From a checkpoint of a small transformer trained on Wikipedia.
Size: 16 layers, 10.2M parameters.
Architecture: rotary positions, no biases in attention or MLP, tied embeddings.
Training: a variant of Adam for these matrices, 470M tokens, 14332 steps.
Each number is 500 + 50 x the weight over the matrix's rms, rounded and kept within 0 to 999. Layers, rows and columns count from 0. Numbers have three digits each.

# k: layer 9 attention key, 192x192, rms 0.105, rows 64-95, columns 96-143
# q: layer 9 attention query, 192x192, rms 0.106, rows 65-95, columns 96-143
# v: layer 9 attention value, 192x192, rms 0.092, rows 64-92, columns 96-143
# o: layer 9 attention output (transposed), 192x192, rms 0.0906, rows 64-91, columns 96-143
k64:486484449545518483458495504535542454549481480427526567610505549500515538470494441481479483463487490526475528512505455444548475439492514536466471
q65:513464498551445475545512474544507442464418506531456487542515419470514518527543504412500540521512404485513528513415488378470574543419509544476560
k65:487560481432469537565500532487534540457522559497456489484511489515534493466466519499438505511509504485605574479516497494462515582588497481513508
q66:455500492540476528502494469496515506449522531448469509456521511462555466523445436424488534491513464489490467535447497388419536604507484536554517
k66:529540480497475541557484494539519547443537502526467534455479437583545466502495491437466530572411528472485573576508479509484473555541483520475493
q67:517536401431553497448514513514510537444537526483536462467480518503538491496445578476504421468492520506478430501512518540488503430542535421464493
k67:588463450383471447473525522466378529498558478506519564525540510526520427491510503457557489443414500469482541467534521539549508490483420475606529
q68:533455523550419506615472526463486496483483396579511460586516475530468492502569520579477528483560505470477522428431490517566455468438497495511564
k68:480466536512505436462522568460517480554399548462480497539480571523436606431559490470559395498563438599460427432488420542516508506416579501524547
q69:479462474524474574511465424540474466411504471476511514473517512458452530486566506448511499515519428449459484474453481432411489529497471493645479
k69:466493497550529435424400580551612501459414516556570446529468591547497538407547482549470581515499472600429477473495505525478500488423489536518557
q70:523486551536458473462511450510429511516484506484437443388505521442498480550495526496491451464497511479577550469566440512488459536599479575501459
k70:475382513490566581498460551503499444546386450552491531515560606525530522468467571592572601374440462503469431488389495393603466384433513518414499
q71:485481458499535513569532393421518541425541498510540568465470535462517556454445465420460478523604427570453518550516526514462548517424475568636444
k71:524513507559454515507518511527613502545520423491521467543494529539542544381517532518443558553503505589414394491439407521472519601453616506465428
q72:556487484426545465507507567503481536518503472504584414460449496598363487500502485583513494376446538437474568451552614605497405449579581439508514
k72:439657345475495527431458452562507574402559609470483585519545434448471390577438439371449458475408530470599551599574500480477471551518434413530501
q73:523312632446446463525503551428405462606358268584662477523552555487395474454588626720570507424446428501493450373446532537714553274549538468513550
k73:475389564531499486511473521480558528495472534496530499493510550504506522445487531554509583499451489571479445528469463495569482464512577495489498
q74:584551445499424455403513631496533469483556501501538440461589584449487530423385408421478496537444528466526637549555383471444534625522497541407488
k74:478563513481550457527547411565476467539434428522455452518509449479449422541512478482561466478550427451464517506484442565543483433492502487515461
q75:469586522450556623553498492511409476525644491476557505459469471480530432521639546470509485648556431432582630525577588458621603568559456494475523
k75:512552548402474454442517558459459469475516532549427612550502468470432384633583498498633467484432545522441522489473593433627532384487395568549449
q76:467578577495411456512443442542486442471513562426508538541481508532472498500533459485559450555530494534485447439470484519451527509523528456483554
k76:559504395588542529449513580540455505448556541609531548443443409544485420483416520522516410513422517501509501471633532437553505470568505504497462
q77:504508535539463489551551657505610488475554601417444506462574516549508534446467550512548561482470494457458525613512593534590507502560544582440508
k77:500612418550614455490473514527413486563559448573494494513458506506456419454519420584503655462432536457496379514508535491475485610552484411462409
q78:566510588503540464500492425600453468475546475492496488498408479461567403480534522522557551528551424512459544482531503609495576503524524538473448
k78:421450488462519461444541475489475319411455568585422550505528494498373467522417512472471528433356555584573467458464555480546492449484459460485487
q79:415581477524513435489514567578620507560522522434529565463578545514511503451404580517532503378463516505518579493512530476476532436539554564527492
k79:488593470527540433562579540420460439506463561491457498412459447460526554469495616492519374519357541486481432546526419490535556561674493533388470
q80:514456496488488524461443480497428565507596464503522488456423592557488516492532586561458511501480557489522576465568551578498492443554483434530494
k80:479470438486483470469383535401537470536376391540614525544537489454449505486528499553516400461471468440432550529560581490520489463481489455533515
q81:557526504515510504525526498456523452590504492514505498524566486576468558436611563508517448485567490521467535475483539558581476505430472530443503
k81:503489508553558512393504546514450474523460500391488478611433538478528491488508464521513523475503431490495416422434477479501553473465559464528473
q82:514467492543458515558499491462494462576481523580593487501530470524460512509641461515487527552564483503512536460440538513533471506432473539475535
k82:497568529550542521463502463538502544539484490439549453506481483490542491459467457534520476493515545533545437461530421526499564525476537555523465
q83:439524509501496531469583473524541565454483484487512522488505480461600610518404507456423507458423481454477533647457495420428546591505455494482430
k83:495556447476446538538517476478443528467488529497498539445518459502544436552476512455452496509478477465559559524520457467461501633586433484511496
q84:459500506438471552568461542484513462596483474470510483576440509552411468531582481618518437470538512467538528480538561556553447471503503507504480
k84:506467537535499498511519525520465492556441466533438479533538496534487573512521564497581462529425487543475439395468506462564507441522495483478516
q85:492454611367506425523564536464500517563537447535546500548496551504411445483518486546583515484504512502516483413623469543590510426569474456573589
k85:468416549525534536517494483543532418551452550506490509513501553532547533481461503519493495483548475533517473484475486546519438503471542515492468
q86:570428563511454510573435530456448567514482382555529417576549518530487458492543571550528482549527605513514487482547541485661444444425465541528525
k86:454427490498521483530466527530522442505489502486531469461529530439465564423518482530541571497477429553462488458490537517528491469455536534513504
q87:512526566537461518551490551546557553371534471592516381568526518581393491486557553565478583454478576480548508519419540548589352398486478380561562
k87:541490460525491466436517486546496464538410455448526539485484582549517561454484486534570438521503420501461448432615487546453502494481510545570478
q88:494543466532590486450562444478530462470458585447517479403448442576440578484482470388428435373522569509488499391503432541373511554481504518507509
k88:498519473527483487484501529524391524553543457473508490529464506500446531590490501470547454457517481502466552526545510466519550557509435477494526
q89:558524546462532522558511528504496530493491569458480468514470546509509490535537486501535516518496524532561492438536429514526518534523481470457479
k89:493611329412475554433555436494396592367613588419358576492540307419485379714435444374420442530404638248541671597595551402359581672646397490573433
q90:537487522485415636544475494532534592491461486542513495487426563530549562470453526458391562533577440535453491587425468539482481512464475473542517
k90:598469609592451487505470601492665494458428519594522452522515536514586538364437507481545666531491436616510389520528498520528531411343683511448466
q91:415486464475522532639441474498470478550501582424452469452492496484580472494526579450408484501533454519522515506383525472484504461659505508453493
k91:453483540574403471468517471471503533573436502553508511533598534520552471516595465515502540636461588538443479497492553466530511467453455531573500
q92:526530550470479523644473514439547490483560506544438583431522435588498491549449503496531474494469520401611438554569495436546419486531553504609520
k92:485481373526532544470486624447489473577472556524528486561442587414449583460548468536523467563540520472550493377522515361568560495471507544518476
q93:534471533537562486553510476510508512427444537474520431519452458502378491522507535535546454463484498458487415549521475554436422483599439428480619
k93:403483464491487539376460548432412505570462513521556488556415509486607468515534476509503473559521414489477505374477533517517525555531552389581490
q94:580468401515522520554531442588472494511571497427460568543585454483523402501580702467555424553437523467449456494551487439561396448543531512449490
k94:440525497483458516476416497564455436496495581484489401421490520508384444523471518535512493437465521439536611516498545455511434561598437506504476
q95:468533462409514462561610474510368560579538528480419500579474498541538492596547551517545468499606575412539583358545440524514511466557473534429456
k95:561458445440499483456498535473472400459557589519503581516514445492431431545496577472558460444448512435490518441518498442634529448551420483519516
v64:532537523521580457519540496490444418485555455424375538410528472445467525512512575445517467426534418517508489494444453464506553522529533511459523
o64:555537528584500553589511444473477448496541443486459557410473553451541466493509500493448420488460503496558544476423473436504609525496612536512580
v65:387466468524503464428478423468513602522451463442535493417543504569537511528497459502452429512493451447551483500492412490489514453529549525434566
o65:420536478463473512474429468475474569496570500419467385394419435537497516500475462536470479522635411481501505482517438474472534541557547569530485
v66:479496529505585527436517524514477536514480532502480527451508541422562412461345435499489485537464442505525490443545563484435578553569516585406521
o66:474502604507558514488489451584506517512475506511464533427482464494551429513439452583527555551504482399531551436551475527412539514509518551540539
v67:367527535503577487584479387566589517428485497482517569521513501528497622507517578522484482524582447588521469516510533624491523485547449460392550
o67:452590585511523484512466489489534569426496464525494483540473539557492548509532556504465436591581564622540500525524578577545543470534479494423543
v68:456503512416564531474428441553515492535441479423511453401556497550452474487552484556532441496436525503493480505493464556445386509517532431545522
o68:433384459463573509512401487530548422462440499399475468439544482452448500466449472517497409483450437516534439549531476496388530393591561491543465
v69:502552526521521505533568525571452581536463489586579451444441489602514493537437528490435482519425461469459482477370501552527506493528540421515539
o69:455503541518446482498562473525460600513517504537514530501450429512488544498462552519459493491532482486477434512456474516382517506406531516480491
v70:481514575496529395533458392480494449568482424447499427519506465467440609541554579462530572560478537555599384506458463471525449497583502576571509
o70:484558543451482442561488366430455482435481429467468475554462416427412652550540553479466482605492553507520364534538496436539492470530485513484455
v71:535499523535428565456608454512530504484509544484544447490644508581582563555513465475390428472493523589440563484519353466553516506490517478416536
o71:462498569498479493477596558518485455456400580501508451474526531540592579606565503484413457416623570467438564503487395491467451520459546471416601
v72:533510535663504473529542509374517573517565524527568556485477527565499453503545388551477472493502492483490576498459521531434497450385495511441484
o72:522529512595542509528495495444493607444516528535604448425519528602507442504469480581503362403497594466496526486453514573494476445436423491447515
v73:517472446607460460524481434460497500534453561520425435564521401514552399485567509474466473588660517497484508388491454533440457543583534462465595
o73:466453480503542491565445348500477563503460506526501478632553414484453447521570488504461483527631435514464562456526443445422487521554499444486492
v74:550500504494520485518526456489514554544507505566501468532561550362584523492523461462493491591582484522523540513549480483494567558549518423453570
o74:524479554466498527501590579477472517554441441558479485535569532439492537498492504507545524554608479518487562427542417416520517509565568506555507
v75:527469503455464499454530500571513506478517494555468472543387529481460411507543605459491395555426526523490554528552613472533485477501517603469570
o75:534371466509480499476540579510458529545450487519518465521476566490480456483477518478456407586467517530435552564474596430546424538527501513499532
v76:440500590472501461516453553563474374521480543535600401349566504507533539505512478479482549554454486479579486521531460432491530574465530543471467
o76:410476581464565437515467532540475333525511517527498502386537532423547542475492502425490492547509502567566508464565483491471612522487569509541491
v77:400479532525500464537503558383522473516400375544516443541585451478499490511541598521592558459566490498571525468474513503534511452594475486484487
o77:413576489496469482556469531403467453482496498438485493526475478444513580492574511461552539503570433557498441450483479411535518453518404507564391
v78:479539552513448544477550513553591575464475422507572534538552561488592493462414478486575526539539544393472459474450495530483407467548511467601458
o78:415510427450437457478506614526509526499430481482536531513460492477581474497510547520565551519537583478467491513482520533490390561614546453545467
v79:504493415634454560552544624586475546466548476589535521539472517475403499492439481548558496471465495572474480526501525519466353534474490446582481
o79:520460456635469581441542625562434579508539515529540492490482549528479461457419557541564463546411458520545437591512544516506439479430473491536395
v80:604518567554553393471459538503477514498487412547545454383490486522501441527538547473548436495519520582430468470401545477497599480528519508432540
o80:560639566482504387563502525558495531495636380518528561413514405499493503492551550513584473433538526500470525479423448570453610432500579500473556
v81:552461468469484512507542530414420473492519497399481478536470525502404509509473494449517418542478527505537498440498551607473513560508448597452482
o81:495466482548472550515548524421396528516474515410523487504522533518433446539478417388504439523505499501520492523429535533575527605444477517505500
v82:560525475461457417534517446501516531451422462429586407484529492544491497491552528450554471354515587514520559469574423527578599444516555460592478
o82:454490406469510394559567536498592521465456476478590504491563480451474559568620521501493466418466536511428503462545522415545497402514493398568384
v83:471515526455515470430595502532538549488463515532427480508556485496546419518435529455460558499519468505485472579459521473533505542540459430495429
o83:483600548476431510541564450498544472488453487499462504523503506480534412541459534545426529546535472495465480501536475534475470557446541428463503
v84:553521549542516416470518484468508518544466566483448454585584450452555605484508484473494479545461586529417415458390516516556456490394498561403463
o84:562654573496610480537521567442518506469529530536473443568505478485535495528557499505513461440490581445479433418416516520574487534448437472476530
v85:501551553489500431418462457480500539454520530481455545429402507400400523490465487439543580539503464476513357477451533510549454503455493487554512
o85:482604512507558500443529392490490508526472443473484601424447513530464443437463528475485491574465652519561477527471559576580524428502500505524502
v86:501492453572386482477473611503455426427450540438579509491519553510535521424521375546442539592618454533508482581546458509449516481479504497501439
o86:465473455528479463453445549457415426461483556523538506528585492491484527515503376490490575554610397521444518508536514418476468453489465470515400
v87:514475508557487451527557423409523620494540418515533504544377475466503551519558500524518552521567504467646582521519599557460374479499495499394456
o87:539423439585501497457540523452532619451495482487548470491479452432512571479441529436572470477509480530485474568530538502514466555555555513444455
v88:456493522505469601510643410522534476498471444478567614407445497590517468518530476524433435439420516478466460508519379529490437492467492446531451
o88:402487490517507564465564498553498559489454498426559607475537491532530554540496471503403463454381475494412507572448469511481465453512459494513453
v89:593486492366593496419583551479599480504478510545502471451569452442559474552554531433516521550495500507509520418495477576530562444485497426564380
o89:557616453413579558439566492456687437495462478499509474500494447463502426552503498442612548523458480496438533419487468524454599401504516462556447
v90:487487497383485512425411445571473423490493464557535525531476491413389546570425448523623528482544450507452462507415566629537500551571450448532480
o90:510533479469464542458525463506614468551461496496503536437498492509446448527488542472453546504458628555542442585443567520461532487506513525565459
v91:504493525454419571474474470470478445549582504503442568479506537522502479494583506518521458491482461484477564560527472570444501466478469606496520
o91:515566570579440605537398530543461518559501529499471568522538557560538520523522501549458526509455482448401626529500523491494442496512470543577480
v92:551505513474580494533463534458469462514457472493539450431429499505511397475498454417529489415526432458453506437451593587479597490503505485571532